config = dict(
    bias='none',
    tie_embeddings=False,
    init_std_qkv=0.0294,
    grad_clip=0.5,
    decay_fraction=1.0,
)
Each number is 200 + 40 x the weight over its row's rms, rounded and kept within 0 to 999. Layers, rows and columns count from 0. The size before them is the row's rms in percent of the matrix's.

# up: layer 9 MLP up, 704x256, rms 0.0419, rows 695-698, columns 0-255
# down: layer 9 MLP down (transposed), 704x256, rms 0.0421, rows 695-698, columns 0-255
# gate: layer 9 MLP gate, 704x256, rms 0.0423, rows 696-699, columns 0-255
up695,086,280,251,204,215,188,255,167,195,227,183,220,220,232,281,211,178,225,250,174,193,234,172,216,218,214,204,273,268,232,144,198,230,164,256,175,250,212,113,173,246,250,227,150,252,202,197,255,261,239,238,213,157,180,231,254,201,173,264,178,192,216,190,183,119,183,130,307,252,252,205,117,222,207,299,229,153,164,184,179,234,239,136,200,186,155,195,250,134,201,280,224,191,191,181,114,234,228,235,108,242,250,214,194,237,236,157,171,232,183,254,207,191,241,209,207,144,165,214,249,143,302,247,186,194,223,248,286,225,166,215,209,200,135,175,157,209,173,193,264,157,224,161,182,200,222,315,249,195,174,181,192,149,178,219,203,201,253,167,185,174,224,172,173,160,137,130,241,186,214,207,230,155,174,226,262,170,143,176,225,167,250,203,191,166,189,185,239,201,217,197,195,212,222,215,243,187,176,185,208,122,153,165,206,193,198,187,212,213,116,219,234,138,234,219,238,217,208,166,239,187,159,262,177,209,199,217,207,253,109,231,190,230,255,176,182,197,108,228,163,169,211,157,146,261,253,200,232,247,231,178,269,207,165,250,175,159
down695,088,164,234,252,194,136,208,164,166,208,256,175,260,228,233,216,213,225,165,123,270,181,201,218,227,226,225,240,228,181,204,288,66,276,208,257,266,175,189,194,139,231,209,231,222,134,182,212,222,214,175,247,138,287,220,198,249,226,207,235,214,123,155,208,240,156,261,215,232,257,239,140,211,267,161,204,245,214,241,211,212,206,184,169,218,233,213,209,211,223,211,244,258,202,246,131,194,243,185,236,162,193,205,127,165,188,172,180,172,220,151,221,141,185,271,202,226,182,139,189,165,191,209,201,223,143,200,167,219,320,287,202,164,262,246,206,195,200,202,286,222,169,157,160,227,153,144,189,245,203,239,207,231,196,169,261,211,182,176,194,180,232,204,128,193,131,189,160,161,191,201,189,178,202,190,96,156,185,254,297,176,241,141,163,254,279,152,201,185,188,233,202,186,230,187,189,234,124,220,203,212,135,209,187,222,192,245,248,217,224,221,208,225,190,199,242,205,259,188,213,156,218,226,168,199,222,170,260,194,190,206,112,253,126,194,179,246,154,266,215,218,180,213,162,222,146,139,265,153,296,239,189,191,246,188,176,241
gate696,106,166,226,181,174,151,233,157,234,213,133,195,162,246,99,195,153,171,267,140,206,247,124,257,166,178,172,264,219,220,171,174,166,187,192,157,158,246,162,215,197,298,209,286,157,117,189,218,236,174,216,193,228,174,160,164,154,243,209,174,225,189,253,206,187,200,233,237,215,230,212,237,170,239,169,210,147,136,178,222,199,167,196,298,213,199,227,197,183,196,175,293,147,164,202,211,278,287,185,128,199,179,269,205,192,235,213,186,182,205,176,190,166,204,193,149,185,216,232,183,167,211,205,235,234,174,228,202,153,181,189,143,128,200,239,166,208,163,141,192,181,160,234,184,250,138,149,251,257,187,133,135,176,182,134,204,223,241,171,191,297,200,187,171,235,176,299,204,251,143,209,208,229,141,251,202,105,154,218,155,131,228,189,178,157,276,195,186,181,163,174,171,128,192,192,159,200,203,231,217,237,254,195,168,209,139,189,241,190,184,192,157,214,169,219,256,209,82,130,197,248,222,187,216,280,131,167,255,205,199,220,246,239,106,228,160,200,216,175,180,229,192,218,171,172,185,208,219,144,215,144,227,187,220,194,219,297
up696,093,181,207,226,247,178,144,166,186,151,191,140,198,246,234,222,180,229,259,165,255,159,194,193,203,263,203,265,169,183,209,141,205,191,217,160,265,226,153,250,182,162,231,186,258,260,223,212,198,199,224,182,222,164,147,175,190,229,197,239,233,280,222,110,179,186,196,193,213,187,245,236,164,130,192,261,162,208,133,211,248,137,172,264,161,209,264,135,157,150,190,223,224,148,254,233,219,152,157,258,225,213,210,168,274,219,166,196,231,233,210,159,163,315,120,236,159,241,94,163,107,194,234,222,193,241,225,195,227,201,218,232,157,218,220,233,205,270,223,258,222,202,233,194,110,143,176,219,219,181,199,231,134,249,190,231,207,248,251,220,222,186,242,280,185,182,256,191,254,220,264,178,208,182,152,222,181,180,134,163,216,282,165,180,284,124,169,200,232,142,153,248,220,201,158,251,196,164,123,246,184,165,253,184,190,170,228,244,135,199,165,250,154,197,163,245,279,216,200,233,211,210,200,142,207,244,226,178,157,180,209,121,220,237,216,258,253,184,139,212,253,191,198,224,214,179,211,210,210,194,114,118,209,208,183,189,188
down696,098,248,213,155,260,219,122,196,255,169,233,244,278,178,175,228,195,256,193,248,189,206,191,280,138,223,247,224,193,189,250,196,230,217,189,237,146,205,246,194,127,212,158,99,186,245,178,226,191,152,168,224,148,178,262,237,217,226,246,173,227,197,189,301,282,203,113,197,211,166,254,138,255,212,247,219,187,208,181,185,195,261,144,187,145,153,202,278,241,148,147,141,178,152,158,179,199,146,270,201,160,210,205,241,224,163,179,234,226,182,181,123,219,165,230,167,238,239,173,149,188,204,219,175,166,157,142,107,239,235,245,228,257,147,145,172,200,180,171,207,175,239,213,207,168,210,237,174,274,188,245,239,211,185,216,224,134,149,213,266,235,140,188,213,211,176,219,174,185,146,138,242,174,217,250,210,200,148,181,198,210,136,146,179,175,175,219,290,169,209,225,168,145,277,208,190,153,278,223,170,162,204,173,230,212,234,206,129,322,250,195,148,174,184,204,167,220,266,204,230,120,245,165,219,175,232,176,157,232,195,188,183,129,183,189,281,143,146,217,158,241,252,186,266,205,196,168,209,218,238,190,206,220,188,184,179,193
gate697,111,219,222,267,199,284,191,231,177,213,205,194,190,199,156,196,183,199,220,252,252,264,136,123,171,112,275,182,136,146,258,181,243,191,183,230,156,133,146,177,233,197,203,142,230,192,205,197,190,239,181,187,252,258,183,217,252,186,161,246,198,224,202,218,186,233,157,251,183,216,233,191,146,131,261,184,188,239,203,198,189,330,250,231,250,218,197,216,234,212,149,266,235,304,201,193,129,208,228,215,168,197,182,222,187,217,215,180,250,236,262,220,195,154,253,149,208,202,168,184,285,244,174,156,160,195,185,182,223,127,189,265,214,276,228,175,164,192,228,185,200,159,100,179,178,217,213,158,249,190,194,233,278,217,251,265,179,205,166,224,144,202,120,187,156,184,178,211,143,203,217,271,260,171,166,128,158,184,203,205,221,219,111,138,162,218,245,177,191,172,157,215,195,173,178,233,112,146,236,218,129,193,177,250,227,259,226,202,283,160,238,285,241,199,252,165,188,164,157,273,196,238,142,173,238,205,258,213,183,223,199,214,261,153,153,149,203,154,207,235,219,192,175,259,169,264,215,201,185,174,261,214,163,206,205,192,174
up697,109,232,187,271,216,184,174,195,199,285,238,177,178,130,203,190,212,136,191,249,138,166,240,167,219,192,171,186,186,176,210,269,219,186,151,164,208,145,281,265,186,198,223,198,210,188,215,201,202,238,145,186,231,210,196,114,192,168,178,154,226,233,259,193,240,152,223,278,170,229,168,201,239,206,151,146,214,171,223,225,172,237,179,183,173,205,214,281,236,214,167,141,155,132,196,141,267,237,208,211,193,149,197,172,188,252,166,224,144,222,176,144,204,183,170,187,260,215,209,185,167,174,281,203,256,215,199,192,113,249,210,259,114,205,174,225,200,132,232,225,207,231,154,199,116,186,215,243,213,209,157,203,253,144,111,209,179,206,178,221,248,207,216,235,219,197,219,200,262,52,188,195,251,162,151,191,224,193,151,210,227,228,215,61,222,238,281,197,218,229,189,132,286,201,237,147,242,196,208,204,167,192,202,199,213,242,281,208,184,224,245,209,136,219,198,194,220,206,167,233,154,239,145,242,196,141,249,171,272,248,221,220,163,160,223,263,134,181,154,196,156,166,249,192,123,199,195,101,240,219,137,156,178,213,171,237,192
down697,111,216,198,208,215,139,207,187,202,210,268,182,203,168,231,181,213,141,156,242,194,122,232,233,174,174,178,225,258,115,176,304,241,216,200,236,229,150,207,200,197,256,197,180,149,249,227,193,159,215,185,175,225,128,283,155,195,200,174,173,209,261,200,181,257,225,161,245,165,212,152,191,223,164,201,257,227,208,143,299,226,92,152,220,274,182,254,172,219,191,236,197,126,115,196,243,208,203,268,253,209,184,183,214,232,164,231,204,184,263,226,202,174,182,219,152,265,187,249,267,155,137,287,114,226,164,138,199,155,282,209,227,256,169,225,259,199,177,209,188,170,160,207,247,163,212,134,203,196,248,174,182,258,155,178,212,192,219,193,256,242,212,245,229,193,205,175,257,277,111,195,228,201,217,156,245,203,159,226,202,209,178,203,161,228,180,232,140,239,275,186,175,331,215,186,185,215,249,217,190,177,225,198,222,193,168,197,158,185,292,251,182,187,208,202,236,242,179,143,220,229,204,177,173,225,200,200,119,231,228,207,229,224,135,192,195,172,157,231,156,197,184,172,154,202,174,245,42,210,208,193,174,180,166,231,195,209
gate698,099,169,215,217,150,192,243,198,135,166,212,234,227,92,184,172,180,235,279,110,212,233,178,214,112,213,188,194,220,176,305,192,184,186,173,234,170,187,187,165,210,151,225,185,180,215,199,159,209,130,113,169,193,185,207,182,147,185,188,254,243,212,240,149,233,236,198,165,244,184,215,116,147,189,233,214,201,233,232,204,247,161,287,187,206,182,220,206,162,227,180,193,264,274,184,199,214,254,213,291,213,199,182,213,226,198,207,168,132,281,202,141,226,254,183,175,194,239,200,256,237,223,170,245,285,169,165,169,126,193,214,211,201,244,185,216,195,175,219,210,168,228,213,273,166,237,297,98,195,200,178,213,189,205,315,233,153,218,234,222,157,178,145,257,205,214,255,190,129,203,198,193,263,220,156,186,208,195,208,168,196,281,222,218,215,157,193,180,237,198,167,208,249,245,180,184,187,143,217,267,161,159,167,313,224,171,154,254,241,252,207,161,244,78,216,200,241,159,150,187,254,168,179,174,240,219,204,248,214,210,213,134,184,241,190,183,148,179,189,208,315,178,197,171,262,188,198,247,187,195,241,189,127,223,178,197,179
up698,102,239,217,176,209,201,232,186,192,189,239,273,151,229,187,129,216,205,140,191,189,222,161,166,158,221,258,256,184,156,239,214,100,194,157,119,230,195,172,211,293,126,242,105,249,257,169,279,200,160,201,186,213,175,262,198,138,212,244,147,129,206,240,201,229,267,134,179,146,167,179,232,147,209,186,194,208,202,167,201,245,216,274,286,196,186,257,214,198,181,195,287,234,157,251,233,193,245,291,244,166,202,195,190,150,214,248,251,180,259,233,252,210,195,201,184,191,200,175,185,247,222,198,275,214,304,184,224,174,213,192,158,160,217,197,175,188,123,244,183,193,243,266,265,179,234,164,122,197,203,168,132,224,219,229,184,242,148,169,215,170,172,172,234,168,284,192,243,122,226,221,159,231,206,212,198,208,176,208,239,303,195,220,165,194,173,188,188,211,148,207,195,115,186,195,213,236,268,183,216,181,275,156,245,160,165,253,194,138,224,185,190,184,243,210,180,325,149,153,177,167,174,234,220,270,168,175,168,230,241,224,184,168,179,164,203,180,178,203,207,166,192,209,191,158,219,195,193,214,197,299,223,235,152,164,137,194
down698,103,185,171,201,158,211,213,217,208,233,239,175,251,168,209,185,166,209,224,182,207,191,260,231,129,206,241,238,274,145,203,278,198,267,218,221,115,229,201,196,209,195,164,253,201,218,220,195,185,234,184,176,195,209,132,100,123,205,213,248,212,247,220,156,267,229,169,195,174,180,222,236,204,226,224,163,101,163,149,180,218,224,286,236,238,218,235,167,198,178,234,228,200,237,229,195,170,253,148,243,188,188,135,247,169,160,260,202,162,320,203,196,231,239,217,229,198,207,145,138,172,252,151,198,254,173,139,237,166,261,169,196,179,198,202,222,179,168,161,253,199,167,138,245,189,222,230,163,209,148,239,133,199,160,164,194,218,256,251,152,182,178,117,222,189,187,239,251,193,196,190,255,232,135,190,186,224,167,213,239,223,227,207,260,239,123,161,159,232,168,156,298,140,266,178,256,196,147,150,209,177,190,232,206,194,192,116,250,198,263,221,146,265,203,216,187,199,171,182,135,198,223,159,150,253,218,214,201,231,163,189,253,146,192,240,145,153,171,153,240,291,130,164,204,277,167,242,226,208,204,256,278,243,193,181,289,177
gate699,093,183,181,199,184,213,251,222,185,191,217,205,178,218,188,198,228,268,220,220,206,189,183,169,241,217,139,184,255,190,192,199,187,166,214,263,170,200,233,133,151,187,236,160,223,253,133,182,155,169,158,203,203,191,191,160,330,226,261,144,219,239,196,253,268,234,204,164,223,266,213,205,193,230,192,183,181,252,161,199,208,223,180,271,262,175,155,223,184,128,164,185,154,156,242,203,205,234,194,145,120,158,231,181,207,177,206,222,115,201,228,235,247,155,293,218,165,178,240,198,180,162,209,218,134,178,179,189,204,239,271,224,218,149,172,152,183,260,361,245,225,236,236,122,233,211,200,181,205,177,245,157,180,271,188,181,316,215,210,138,161,176,126,195,244,208,221,124,187,234,200,244,189,263,127,196,160,203,239,169,201,171,200,153,166,142,228,155,246,231,228,192,180,175,261,219,241,155,221,201,218,230,238,183,214,219,223,234,308,247,222,228,234,197,254,235,167,219,188,214,131,180,208,208,220,186,272,184,170,200,185,202,251,183,146,196,125,141,142,161,178,217,141,231,238,294,267,178,181,224,172,193,193,244,172,124,142